Weights of a small transformer language model.
Size: width 192, 3 heads of 64, MLP 512 SwiGLU, vocabulary 8192.
Architecture: RMSNorm before each block, no biases in attention or MLP, untied embeddings.
Training: a variant of SOAP for these matrices, 133M tokens, 2310 steps.
Each number is 128 + 24 x the weight over the matrix's rms, rounded and kept within 0 to 255. Layers, rows and columns count from 0.

# layer 5 MLP gate, 512x192, rms 0.0799, rows 0-104, columns 128-191
[[113 147 110 139 149 107 162 122 135 116 144 126 156 145 105 123  87 124 122 124 112 106 113 103 118 151  90 142 143 114 110 123 128 130 130 150 119 162 158 124 174 130  91 128 132 122 167 104 108 104 130  99 101 132 143 135 182 142 139 118 114 144 125 155]
 [118 114 131 103 141 151 117 138 130 103 114 160 129 107 134 120  96 146 189 165  96 153  95 105 102 148  98 105 149  82 145 103  73 119 132 101 132 147 134 147 133 155 119 119  97 156 153 170 125  99 153 118 132 141 109 125 149 158 134 113 124 107 163 143]
 [ 84 164  84 109  99 119 123 141 120 152 152 153 137 111 143 125 128 119 164 117 132 161 185 130 153 188 107 141 158 108 132 139  92 103 135 147 111 109 119 149 127 134 138 132 120 168 174 130 127 121 156 123 102 104  88 131 134  77  99 156 132 123 137 124]
 [171 140 102 137 103 118 131 100 106 136 117 123 133 127 154  94  96 107 165 136 111  71 111 130 114 148 131 100  92 122  98 104  75 146 136 151  86 119 164 141 139 131 109  91 124 131 140 123 124 164 155 136 164 127 140 109 106 142 141 135 129 159 161  88]
 [136  99 101 113 150 139 116 121 123 118 142 134 137 159 116 128 140  77 141 150 107 147 119 153  98 103 149  95 130 114 134  95 131 100  99 148 132 162 127 165 137 111  76 139 109 149 115 158 132 127 118 151 166 135 130 108 113 104 142 103  88 149 142 111]
 [132 107 134 137 116 120 150 122 121 108 134 119 135 126 172 149 126 118 120 138 104 119  89 141 114 111 133 103 156 124 159 132 151 158 153 145 124 103 130 144 154 107 112 149  81 135 120 131 122  99  84 135 139 145  85 130 156 112 151 116 130 144  86 147]
 [114 131 127 112  85 136 141 148 132 134 141 106 155 107 129 125 113 145 112 160 162 118  97 136 129 114 146 114 128 123 169  82 116  96 125 151  87 103 152  81 132 125 118 134 107 113 146 145 139 140 119 134 166 103  87 192  97 136 138 140 119 159 123 122]
 [112 123 178  93 164 106  98 147 171  98 104 161 174  86 136 154 140 132 123 167 131 100 140 147 148 105 147 157 115 145 112  96 152 109 133 123 113 112  97 106 117 115 111 131 130 157  95 125 126 107  90 104  95 135 152 102 129 173 101 106 128 157 130 150]
 [137 130 135 122 146 140 133  92 158 113 131 125 136 110 109 121 114  96 144 131 105 122 109 180 112 131 131 123 186  92 110 126 153 117  96 140 141 143 118 137 124 163 138 125 146  94 153 148 139 114 153 158 103 106 127 114 171 101 145  74  56 130 115 112]
 [129 140  94 115  76 110 132 142 131 157 143 124 105  87 165 124 141 142 110 104  98 106 118 129 179 130 148 112 136 100 127 121 117  99 142 139 116 126 176  93 117 125 125 150  95 159 136  66 155  98 108 108  79 155 126 103 117 105 151 103 183 108 172 133]
 [108 137 104 129 123 115 123  97 153 126 153 140  93 157 115 101 105 138 136 151 114 101 126 112 100 142 112 119 157 113 151 146 125 119 113 130 122 137 130 129 111 133  85 158 131 113  71  99 124 157 120  98 119 134 151 169 128 137 137 124  87 148 123 154]
 [150 151 133 145 100 130 146 112 126 109 111  96 123 133 105 119 157 113 117 126 110 146 144 106 138 102 114 158 111 140 110 161 125 117  78 138 107 135 106 143 159 139 125 126  93 107 129 131 138  90 180 104 123  99 123 122 119 109  72 103 145 146 149 120]
 [129 125 135 114 141  86 117 133 134 114 154 143  89  98 140 114 110 132 141 108 171  95 150 122 115 142 118 109 144 117 139 121 113 138 119 129  98 101 174 125 114 117 136 170 148 149 157 163 115 184 114 132 102 187  90 102 133 118 151 155  90 145 151 142]
 [116 121 110  72  94 117 124 111 144 171 129 130 166 107 128 147 115 139 104 128 105 106 133 109 136 152 141 105 131 109 135 158 143 125 124 105 148 150  87 161 144 159 109 106  92 141 124  94 140 115 142 128 113 109 106  99 106 157 120 142 159  95  96 118]
 [147 140 140  99 137  89 122 119 130 114 142 105 101 166 141 107 100  90 108 153 158 119 151 111 149 137 120 103 101 176 105 154 139 158 135 116 157 105  95 119 134 101 100 118 142  88 124 149 123 135  89 133 142 131 148 118 142 118 141  86 141  97 131 135]
 [181 129 122 158 130 116 142 157 118 132  94  82 152 123 100 166 121 120 136 117  73 165 127 145 139 105 155  85 155 118 109 110 174 120 114 106 127 146 157 106 123 120  72 163 121 138 109 116 104 142  74 128  88 121 129  90 115 117 142 115 112  98 121 131]
 [125 144 141 106 135 147 119 143 118  98 122 127 143 110 175 150 100 133 112  72  77  82 157 116 153 126 139 165 135  85  85 182  57 114 150  91 164 109 129  88 151  87 158 107 144 115 163 124 146 126 134 108 108  75 138 149 138 126 192 121 152  98 107 149]
 [142 178 109  92 117 135 113 126 133 125 135 106 112  94 125 100 152 153 117 128 155 112 116 126 117 145 129 130  90 157 116  92 126  97 125 117 157 119 139  91 102 112 129 116 136 153 151 131 114 144 140 138 131  99 104 148  89 139 125 143 142 155 129 134]
 [127 115 121 127 121 130  92 127 115 116 114 121  97 142 164 137 128 150 196 132 107 110 107 127 134 125 154 146 100 111 162 131 139 142 116 147 141 140 138 145 118 138 115 113 119 115 104 118  90 155 141 168 138 147 111 132 130 126 112 131 163  80 148 111]
 [105 104 106  94 120 127 140 117 118 171 127 132 130 153 119 140  95 162 109 142 119 133  87 139 129 122 113 149 156 125 111 106 139 131 141 160 101 143 127 122 116  98 115 109 115 116 123 121 137 132 126 120 127 156  77  99 145 125 135 141 138 101 151 117]
 [128 125 130 108 141 139  64 148 144 115  91  88 102 138 113 129 119 150 134 128 113 127 138 120  74 127 149  90 114 107 181  79 143  89 121 152 115 132  75 100 128 118 124 127 130 116 119 133 167 134  79 163 166 139 193 126 140 173 127 104 129 143 116 139]
 [162  88 102  95 121 117 142 188 154 136 113  75  80 120 122 126 101 169 131 105  78 170 126 188 109 131 166  43  98  85 151 178  55 147 129 121 115 101 142 150 110 112 118 108 165 109 163 121 111 117  74 106 137 111 121 142 135 144 104 118 122 118 155 126]
 [107 146  94 106 138 105 142 165 154 166 142 113 100 118  81 129 124 147 162 130 146 145 130 145 165 175 137 135 175 114 195 115 124 152 130 115 118  86 115 146 125 142 137  93 146 109 106 142  94  94 160 147 114 116  81 144 108 144 140 127 134 139 130 153]
 [159 145 100 126 129  74 134 126 133 129 121 105 132 153 129 150 139 103 108 121 145 129 133 137 110 141 144  73 125 101 160 128  86 123  74 119 113  84 138 130 186 133 106 142 140 149 173 169 129 171 135 138 179 102 183 153 137 134 100 111  26 108 119 120]
 [153 138 114 132 141  97 133 139  88 149 115 164 107 161 131 154 156 157 154 134 155 200 144 110 141 107  98 154 167  80  99 121 151 146 101  94 108 137 120 100 156 148 157  95 135 109 104 144 137 130 176 126 123 122 125  98 150 131 129 154 126 126 105 116]
 [149 130 108 167 152 108 113 158 154  87 131 127 118 165 125 154 150  92 146 129 138  80 131 130 116 138 116  98 160  92  90 137  88  81 109 122 145 136 108 115 158 104 124  98 105 159 151 132 127  94 169  96 141 128 129 137 110 143 146 142 123  97  99 145]
 [120 134 162 117 158 141 145 141 115 132 116 143 124 132 110 147 112 106 111 130 107 128 140 109 125 144  98 140 129  88 160 108 149 119 138 126 147 137 139 118 108 125 117 133 151 138 156 111 144 127 118 104 119 132 138 104 103 128 110 110 134 127 136 131]
 [120 111 117 191 145 108 107 135 117 142 153 153 171 161 111 145 122 128  97 153 135 143 146 126 111  87 120 106 102 143 113 102 136 174 133 156 107 159 133 132 133 133 131 119 161 165 155  95 135 186 114  98 147 147 128  86 130 104 125 118 127 152 126  97]
 [ 82 116 102  91 139 127 116  81 143 111 107 126 121 129 125 115 101 134 106 139  89 128 106 120 132 171 114 134  90 100  94 116 104 105 126 119 113 115 121  82 133 140 112  80 143 100 170 189 110 141 112  99 123 155 140 119 128 142 177 162 116 148 117 126]
 [145 106 124 117 130 127 157  91 107 127 136 154 113 152 158 114 115 144 139 146 146 127 107 150 120 119 130 134 104 131 129 101 120 128 146 104 149  95 123 100 141 145 133 117 146 140 126 108 151 116 135 118 135 130 141 126 146 178 145 128 141 110  97 111]
 [114 101 123 143 141 145 132 161 184 118 139  99 115 115 110 108 142  97 132 125 141 133 125 126 131 119 121 110  77 127 145 107 130 136 126 138 174 142 141  81 138 128 117 140 111 138 135 109 135 138 121 147 122 122 147 163 116 128 122 149 143  89  89 145]
 [121 147 131 105 186 119 161 121  96 133 106 120 117 135 123 130 125 145 144 148 122 144 123 159 149 135 114 125 125 106 125  87 168 151 137 138 125 129 132 132 128 157 133  74 130 117 163 146 156 145 112 148 154 120 160  93 146 121 114 126 151 131  96 130]
 [142  81 156 161  97 199 132 110 128 113 130 146  97  97 127 118 113 167  69  86 102 116 120 105 113 122 121 110 101 139 157 132  98 129 131 130 152 138  85 151 118 138 132 121 101 101  98 143 100 101 120  60  71 114 136 150 115  44 161  67 186  93 135  85]
 [148 101 106 140 135 116  96 165 138 140 105 113 109 136 122 105 132 161 139 131 121 124 134 133 135 111 117 153 118 128 154 129 114 104 140 157 127 100 139 119 181 100 171 131 126 146 138 125 111  72 148 116 121 111 105 156 132 182 111 143 139 138 140 112]
 [143  99 127  95 122  87 146 117 135 134 131 164 117 118 138 157 134 126 142 142 110 123 154 128 118 139 109 169 156 163 116 120 120 172 118 107 119 106 150 152 117  97 165 115 131 162 112 139 110 141 112 157 112 144 109 108 136 144 131 141 128 115 153 132]
 [129 151 132 104  83 125 101 138 105 139 117 156 133 130 115 105 104 198  82 107 113 141 150 103  94 119 108 154  72 157 147 110 123 125  94 100 132 112 130 115 174 113 178  90 140 153 113 114 171 139  72 114  94 110 156 154  96 129 111 111 152  85 136 126]
 [144 161 159 157 169 131  81  96  95 122 151 125 162 118 144 109 168 153 122 132 104 169 139 157 100  95 129 132 161 124 171 129  91 163 133 136 147 117 101 114  93 148 133 109 121 102  96 120 171 182 117 151 123  99 106 134 132 157 117 121 138 107 172 152]
 [154 135 126 114  92  83  46 126 111 140 146 129  85 131 115 154 114 145 112  93 139 152 144 147  97 139 119 137  80 142 128 132 119 101 134 138 115 126  80  71 128 167 158 160 135 127 129 149 160 110  95 127 126 209 135  98 174  70 121 116  68  84 133 141]
 [148  68 125 127 151 142 115 107 141 117 154 112 128 108 139  72 147 121 147 139 121 118 139 127  80  99 135 141 161 121 168 117 169 107 122 103 113 150 151  90 131 180  80 110 164 112 108 136 162 134 135 123 119 117 109 111 143 116  94 118 124 161 103 165]
 [147 158 144 131 189 121 139 125 134 139 154 111 154 106  64 146 111 147 134  90  86  96 156 128 117 143 143 176 141 117  99 143 128 103 155  96 121 141 113 102 125 133 124 128 165 141 133 109 152  76 140 124 147 148 158 139 209 154 151 119  99 126 148 170]
 [131 118 185 119  92 117 156 122 136 130  91  96 113 132 144 130 161 127 137 150 133 160 155 150 182 127 129 108 125  98 130 137 128 141 105 107 147 150 125 134 111 135 136 179 104 174 139 115 162 174 133 116 123 116 132 110 140 167 133 112  85 148 100 114]
 [122 122 119 113  40 149 139 117 142 120 155 100  96  52  96  68 183 168 122 161 134 116 141 163 129 157 100  76 154  97 124 146 130 154 124 163 116 116 106 126 118 155 102 123 132 114 130 169 120 105 147  91 165 140 117 108  97  88 104 130 181 164  90 110]
 [139 168 109 132 136 166 100 106 157 119 120 130 128 133 128 136 184 145 146 112 154 114 125 114 111 150 126 102 133 136 148 135 121 139 122 112 146 115 126 129 133 128 122 108 129 136 105 149 147 126 141 117 134 174 151 128 153 143 125 124 127  90 141 138]
 [131  97 110 107 133 163  97 121 115 120 141 121 154  95 128  78 112 121 129  93 160  89 135 139 159 121 138 138 133 107 160 144 107 164 125 156 117 153 137 136 145 150 114 158 109 102 184 131 116  93 141  98 101 125 126 149 117 127 139 103 112 113 118 149]
 [140 198 106 168 155 109 123 114  85 149 112 103 127 119 153  77 126  98 112 135 162 109 168 123 127 131 132  88  93  97 113 153 121 138 138  93 111 150 103 116 131 117  71 140 131  80 161 150 152 137  87 141 118 129 154 112 151  94 165 106 107 143 133 130]
 [137 116 125  84 124 142 115 140 129 118 174 157  76 138 145 118 151 135 126 134 161 143 142 116 170  87 134 174 134 131 132  93 137 101 108 132 143 109 171 151 122 120 124 111  90  98  72  86 138 143 122 147 118 108  79 122 137  77 103 144 121 133 120 193]
 [143 104 132 135 113 124 128 179 137 114  91 136 130 128 131 143  87 132 137 129 143 153 111 131 174 101 137  67 119 144 151 139  93 103 120 121 106 124 129 105 125 102 132 141 118 140 135 120 138 131  87 104 145  92 170 125 107 127 129 113 134 132 150 150]
 [111 165 127 152 137  94  92 176 142 147 141 126 130 117 167  95  98 132 183  61 125 113 132 164  94 125 150 138 142 135 128 163  98 109 135 170 148 115 113  97 152  98  89 168 127  94 119 137 122 124 106 132 100 143 156 136 199 112 176 158 145  67 127 144]
 [121  99 141  79 121 166  90  99 146 145 158 145  98 106 115 129 105 133 109 127 105 135 111 124 129 132 128 127  93  66 134 128 143 148 126 139 110 137 140 103 130  94 124 123 119 122 154 143 131 149 124 147 144  79  75 121 160 124 118 111 107  92 123 131]
 [129 149 123 106  68 126 151 160 136 198 161  71 143  96 149 113 134 114  93 119 124 129 132 120 110 150 121 120 118 108 135 112  96  91 115 166 114  83 112 150 132 157 108 147  97 128 150 143 127 125 149 116 153 142 145 101 123 166 141 129  82 119 143 115]
 [ 87 134 106 128 134 134 141 119 131 150 169  89 158  94 141 132  87 143 128 144 156  84 122 130 135 105 138 109 148 128 153 124 113 175 148 131 137  91 108 142 155  83 108 140 108 129 120 141 131 137 154 152 149 127 160 126 111 157 148 168 142  77 176 130]
 [123 153 114 137 133 115 105 154 127  97 139 135 110 128 126 106 118 171 123 144 114 116 144 100 134 113 143 124 146  95 207  93 106  70 135 119 130 138  88  95 111 129 148 146  97  58 134 124 159 131  91 139 161 120 137 105 127 149 135  91 156 108 113 132]
 [ 99 118 133 128 156  96 110 111  99 121 174 158 108 124 120 100  93 189 159 104 129 128 194 158 151 112 103 138 123 105 103 175  90 145 166 113 168 160 159 114 115 158  72 132  84  88 145 136 140  92 135 183  97 107 123 118 117 135 114 131  86 132 153  84]
 [ 88 156 127 164 135  77 194  99 118 157 109 125 163 110 125 103 121 123 119 114 144 163  98 132 144 115 136 117 169  83 128 140  93 138 168 118 118 132 114  87 131 143  72 130 108 150 180 146 157 115 109 150 165 132 113 150 124 124 137 148 139 110  94  99]
 [153 132  88 106 134 155 127 127  95  95 115 120 111 130 113 125 133  95 125 152 123 166 164 146  91 148 160 119  88 141 132  97 121 130 108 127 117 131 102 143 186 131 110 163 192  88 142 119 139 136 113 114 154 127 178 145 155 113 112 175 170 121 105 128]
 [118 135 161 169 155 157  75  88 114 158 112 124 142  94 142  99 176  99 111 124 145  94 104 136 135 102 104  98  90 124 144 103 129 154  97 129 116 105 139 125 128 119 131 155 136 143 123 101 154 101 148 111 122 139 140 136 125 123 114 108 117 122 115 121]
 [101 101 139 112  94 134 121 130 158 155 176 141  93 147 136  83 114  82 112 119 140 108 161 157 131 117 129 119 117  94 135 126  98  76 118  89  98 109 116  93 115 102 113 129  71 126 153 176 149 119 144 141 135 129 108  96 133 104 160 115 134 114  88 123]
 [137 129 120 141 145 138 112  81 115 152 104 118 130 139 147  69  99 118 181 133 109 180 117  72 116 140 119  97 185  63 116 104 136 137 110  94 122 141 154 119 121 131 115 127  96 134 157 122 130 165 103 129 127  98 124  77 152  32 134 157 119 133 159 132]
 [158 131 136 154 129 130 114 131 114  96 118 174 166  93 115 122 136  81 120 127 152 136 124 198 118 131  97 114 137 125 111 114 130 142 139 149 142 190 115  94 144 109 161 102 114 118 155 144 158 106 110 104 126 126 132 165 127  83 128 113 149 140  99 117]
 [134 130 145 134 198  96  81 148  89  86 145 120 110 106 133 128 174 184 127 141 144 145 149  77 133 150 102 125  84 110  78 121 122 150 122 123 114 130 142 127 142  81 164 118  77 131 155 138 212 122 156 107 118  90  71 124 160  92 137 152 182 132 130 108]
 [109 109 107 129 145 126  98 131 118 133 115 130 114 123 102 121  97 142  99 144 157 148 112 124 106 143 124 128 107 114  92 127 170 109 112 141 112 121 188 115 143 104 106 116 161 105 110 135 163 130 162 107  91  95 104 130 124 155 125 152 121  73  82  93]
 [136  94 139 138  92 155 139  95  99 118 110 130  99 134 114  70 133 129 118 118 114 143 110 126  79 118 108 160 116 114 138 118 106 123 142 112 133 110  73 119  89 134 145 122 131 109 122 143  89 100  98 122 143 146 129 154  83 117 138 138 147 113 118 120]
 [168 125 132 137 127 202 151 149 131 132 201 115 103 136  94 126 160  71 134 120 137 139 155 117  82 147 111 103 111 134  78 100 102 126 137 128 130 146 162 107  90 126 167 149 114 141 122 129 135 149 124 190 136 144 148  59 101 129 131 107 138 134 153  94]
 [121 210 156 159 114 149 129 127 128 132 123 129 138 214  87 109 153 137 125 111 126 149 190 139 112 121 120 151 110 103 130 117 128 116 123 136 126 116 122 147 122 112 111 131 123  99 148 144 128 150 200 114 113 137 132 106 117 104 105 101 120 106 119 149]
 [145 124 134 139 181 112 117 136 155 164 100 105 126 126 132 145 170 129 127 134 118 125 123 126 120 105 147 172  83 120 126 145  97 125 144 106 153 135  84 102 145 118  95 118  90 145 116 132 143 123  79 157 141 150 101 122 138 103 133 131 149 139 152 143]
 [127 135 115 144 182 139 109  74  77 140 140 142 120  85 117 138 133  98 136 161 112 137 126  63  79  93  81 155 143 118 124 109 117 130 103 130 131 169 169 149 135 142 116 120 151 142 138 141 133 111 132 163 113 145 132 111 134 155 113 139 133 108 158 140]
 [147 125 114 120 142 114 151 139 152 108 118  73 156 105 115  99  98  90 124 129 112 130 114 135 143 141  89 117 135 114 105 153 121 142 126 116 153 122 143 110  94 127 143  68 115 116 125 128 119  86 159 109 173 126 113 156 102 157 148 118 137 125 166 103]
 [141 102 131  82 112 142 155 121 106 106 111 107 169  97 111 162 188 148 149 143 130 143 100 118 104 119 120 155 150 139 119  98 110 119 155 109 108  96  92 155 131 124 123 166  90 121 107 139 124 127  80 149 168 161 137 127 114 134 127 113 101 161 114 123]
 [141 159 110 110 153 149 156 109 106 126 154  78 135 115 127 147 121  94  89 105 156  91  88 148 110 165 137  85 181 112  98 102  96 152 128 131 105 173 124 137 163 151 131 101 167 162 160  99 124 121 161 102 138 128 115 151 121  75 120 135 141 147  72 100]
 [118 104 115 101 120 147 158 143 164 145 156 126 143 155 125 165 119 152 140  92 142  97 125 124 169 157 139 156 152 135 132 115 153 144 174 147 135 138 119 124 126 125 135 138 144  96 127 142  76 135 101 141 159 116 164 167 132 126  72  97  94  93 115 117]
 [118 153  97  84 127 108 125  42 123 119 120 107 137 122 117 171 124 102 155 129 114 123 155 179 102 164 105 144 113 117 138 100 124 107 133 132 102 134 106 125  94 144 133 110 126 107 139 130 127 117 106 110 145 132 106 138 116 136 142 108 155 128 125 106]
 [138 169 116 157 126 161 110 113 102 117 137 166 138 131 194  70 130  89  97  56 157  90 103 129  81 105 108 136 121 117 130 120 122 137 115 123 141 111  97  93 115 131 169  88 129 111 162 147 141 136 123 151 127 120  76 114 124 128  81 136 115 166 145 140]
 [100 152 110 141 125 159 103 161 162 138  86 159 103 134 143 160 135 137 183 153 159 149  99 111 117  78 173  81 133 102 157 145 173 147 129 109  72 152 121 149 138 135 125 138 152 169 102 130 141 126 107 158 125 119 152 115 124 152 133 113 100 112 110 179]
 [124 122 149  97 133 168 135  98 103 122 114 104 143 133 147 133 146 130 124 143  85  96 120 144  98 167 114 118  80 108  93 123 146 111 131 148 146  89 116 149 120 153 113 128 107 105 134 112 129 121 154 173 148 169 127 136 130 173 127  77 115 163 109 160]
 [138 128 121 118 141 141 156 146 139 104 154 100 146 121 105 115 137 140 102 149 101 131 105 130 127 139 178 142 115 137 100 156 134 136 115 134 127 132 138 182 115 126 108 147 146 153 111  86 117 119 145 119 147  94 162 169 123 102  81 147 107 111 135 154]
 [ 94 129 117 100  99 123  96 129  99 137 125 136 163 125 127 103 126  52  96 125 158 154 138  97 148 102 124 147 131 113 132 119 120 119 115 129 115 111 119 121 147 154 136 137  96 153  78 174 128 138 145 110 139 102 123 112 110 144 128  98 123 140 105 144]
 [135 149 172 127 133 168 162 127 115 122 115  73 108 144 122 131 145 165 120 136  89 103 111  79 123 132 135 117 120 153  75 128 105 134 157 130 127 139 140 129 157 123 111 134 126 142 157  91 140  90 111  81 143 141 129 129 155  70 131 133 115 134 126 140]
 [130  97 138 113 142 123 127 115 126 159 177 104 124  94 135 123 136 131 128 115 147 152 105 146 109 153 100 125 122 129 101 145 107 138 117 155 120 101 118 144 129 105 110 145 130 163 128 109  84  88 134 162 117 107 140 118 178 131 172 157 163 140 116 119]
 [ 81 161 112 117 148  76  66 147 120 149 107 113  92  90 104 145 121 130 119 132 117  92 141  99 146 110 150 124 172 129 151  92 125 120 123 142 160 130 113 123 139 118 104 154 130 112 129 138 121 122 117 159 182 131 114 159  84 155 129 137 162 115 116 129]
 [112 126  97 135 145 171 134 128 136 156 153 183 128 109  79  97 105 161 131 163  81 125 176 111 116 109 170 120 145 107 163  72 135 135 131 116 102 124 125 135 123 173 116 112 125 128 139 116 117 124 126 149 174 102 108 155 128 183 120 176 142 126 137 113]
 [112 147 141 136 151  97 129 138 144 159 116 137 116 162 131 141 148 134  98 102 129 148 174 149 107 115 131 116 109 140 139 104 143 145 119  96 131 112 144 116 135 134 117 100 149 150 145 168 118 139 133 139 153 118 138  85 183 156 156 147 179 104 132 132]
 [110 155 151  78 136 130 102 145 141 108 141 125 151 149  76 168 145 150 140 152 138 108 150 111 167 107  85  84  78  95 142 125 143 148 145  86  77 123 103  76  94 114 116 146 118 100  90 146 113 106 130 142 150 113 158  90 128 132 133 165 131 139 151  88]
 [136 152 115 106 110 160  87 120 138 145  89 133 143 123 142  99 158 119 117 119 121  77 124  87 152 123 126 102 107 125 138 165 146 135 110  87 101 132 107 148 160 163 113 109  93 100 154 120 149  91 130 148 143  94 135 100 139 112  77 114 117 104 135 119]
 [142 160 122 132 132 112 115 128 119  93 136 123 151 152 140 120 144 159 101 142 133 141 154 119 162 136 133 111 147 169 170 130 145  94 128  98 128  97 140 121 126 115 143  82 138 130 161 121 153 152 110 120 147  73 126 126 158 175 168 125 142 153 103 113]
 [ 96 144 144 117 100 137  98 121 148 127 147 107 131 110 109 138 132 144 155 130 124 146 142 179 119 142 128 170 141  83 106 123 130  96  88  96  92 137 125 129  98 103  96 130 138 130 126 108 133 135  95 125 135 122 149 138 125 155 114 148  90  96 133 117]
 [ 83 147 189 125 185 152 114 112 151 142 114 117 169 108 118  96 154 141 131 133 131 126 131 166 139 151 116 114 140  95 129 129 104 179 136 161 129 168 170 124 101 126 110 131 115 140 140 147 116  86 137 122 119 155 110 123 155 157 111 112 127 112 103 132]
 [125 137  76 108  94 102 107 112 146 156 116 122 110  97 110 146 153 155 139 121 174 112 125 149  94 123  79 123 138 108 118 154 147 118 100 132  96 118 180 112 158 123 164 122  80 107 113 121 138 109  77 162 152 126 118 133  94 105 150 144 111 135 144 107]
 [ 66 149 110 120  98 142 142 158 170 110 125 115 122  88 101 108 139 155 132 114 133 106 159 129 151 107 150 102 136 126  71 102 136 129 123 154 147 126 139 129 121 109 123 139  99 115 110 151 145 151  99 122 123 175 139 136 113 111 155  92 115 137 131 125]
 [157 104 124 137  99 138  73 115  84 116 110 148 148 148 149 173 123 147 124 102 100  98 111 135 132 127 103 120 110 147 156 107  91 172  94  75 127 130 150 114  65 109 112 123 179 145 104 121 144 146  86 123 126 129 140 140 141 112 134 144 158 118 104 118]
 [120 175  97 113 105  98 116 110 173 123  90 125 109 116  87  97 140 100 106 127  99 133 156 128 153 130 115 127 118 145 123 142 132 126 101 119 140 120 142 109 148 164  91 126 153 132 162 134 168 133 137 151  78 109 148 106 107 153 104 147 179 113 130 171]
 [124 128  81 116 123 137 109 100  98 108 113 147  87 129  91 159 155  91 142 147 178 130 125 126 146 115 124 158 160 139 145 125 107 127 112 131 126 101 121 133 139 142 144 143 127 124 108 152 123 120  81 107 105 168 136 111 120 142 120 121 144  77 166 114]
 [131 117 141 126 142 118 152 133 134 108 128 126 147 157 196 140 147 144 150  92 108 141 139 130 185 146 113  74 116 118 121 152 112 124 125  91  91 135 130 150 144 163 114 133 126  95 181 161  91 145 139 120 108 133 170 127 119 134 142  85 138 132 121 127]
 [184 147 138 143  65 131 150 113 143 147 100  95 144 121 154 120 129 122  91 110  99 169 146 107  81 142 151 138 114 128 115 102 146 123  86 133 124 125 133 100 169 150 131 141 148 145 158 155 157 185 122 154  71 133 123 123 137 107 120  99 122 127 133 136]
 [119 130  92 127 126 139 142 148 151 140 106 128 166 106 120 113  90  90 153 146 128 154  86 101  93 103 132 122 144  74 125  93 127 126 101 123 107 101 101  91 154  85 121 114 104  94  99 123 136 135 120 147 119 102 116 140 118 114 163 146 130  89 101 120]
 [116 124 103 154 145 137 197 112  86  89 141 103 130 104 123 113 117 146 150 127 137 129 173 123 148 161 124  89 120 114 119 137 111 127 123  97 146 109 120 136 172 215 108 136 128 107 123 150 164  79 126 163  96 139  76  97 122 132 141 160 183 100  66 120]
 [143 167 138  92 112 134 159 164 102 113 163 117  75  79 105 106  99 123 109 135 113 178 178 110 121 151 132 116 169 111 166 145 156 126 116  92 122 164 102 122 137 161 143 127  87 120 135 155 143  61 142 152 140 143 154 145 164 153 112 168 155  61  93 112]
 [129 129 137 192 118 169 119 132 132 161 133 111 140 210 177 115  98 129 116 142 110 140 135 122 120 103 126 123 140 121 134 112 163  97 103 121 124 145 144 109 143 144 117 141 146  74 139 189 141 125 135 108 116  62 171 114  99 119 107 153  98 109 139 148]
 [152 141 141 143 127  99 105 128 119 112  99 170 120 171 134 124 132 144 149 116 104 171 137 109 119 109 117 102 179  94 125 172 110 137  79 125 173 157 176 148 149  95 107 133 166 174 120 116 142 118  55 150 147 150 159 121 135 135 143 151 109  95 119 123]
 [131 153 107 130 141 118 131 150 111 135 110  97 113 108 101  76 118 111 117 169 150 107 141  82 112 140 151 125 119  81 172 136 159 107 101 115 112 125 120  96 147 148  86 145 172 114 127 148 133 115 116 107 142 111 125 172 106 135 120 121 150  93 115 107]
 [167 133 147 139 144 120 171 137 120 130  82 170 123 165  81 108 146 119 140 116 159 113 139 101 112 125 181  92 111  96 174 148 124 106 110 131 112 123 142 114 150 107 128  90 131 139  88 119  95  71 138 143 120 112  97 156 141 149  86 182 157 117 159 119]
 [134 150 101 103 116 110 123  70 114 115 128 142 147 121 115  57 140 112 153 119 123  97 138 119 114 121 133 121 137 125 124 124 147 135 176 101  97 124 111  97 113 109 180  81 119 115 115 123 122 121 150 145 120 126 127 104 189 118 125 141  78  96 118 145]
 [117 134 102 129 101 100 105 106 142 151 168 144 138 121 111 110 135 119 136 148 115 105 156 120 121 117 103 127 127 142 117 132 124 131  95 138 101 125 136 128 129 124 131 130 122 153 108 131 132 150 125 122 124 142 121 133 124 148 145 108 152 139 114 125]
 [135 105 136 165 146  98 142 109 113 131 110 146 154  96 143 126 106 119  77 104 129 177 134 118 128 163 135 144 138 128 111 134 162 128 104  88 114 128 127 145 114 108  84 147 130 178 154 124 129 159 103  77 117 120 149 121 164 165 143 125 130 128  93 138]
 [163 158 135 110 123 137  94 112 108 119 113 121 132  98 132 149 144 125 120 100 126  88 139 111 115 122 113 142 129 136 138 114  92 116 118  85 118 131  92 139 129 124 120 152 119  90 131  91 176  93 125 105 108 141 140  89 103 145  85 163 124 114 139 119]
 [100 130 169 134 166 138 172  93 133 115 118 108 110 103 138 116 112 152 137 109 140 116 115 100 159 124 136 120 130 164 145 137 172 131  95 115 166 119 140 140 146 163 152 135 132  87 139  89 155 130 103 140 122 144  96 105 111 113 109 118 147 165 117 108]]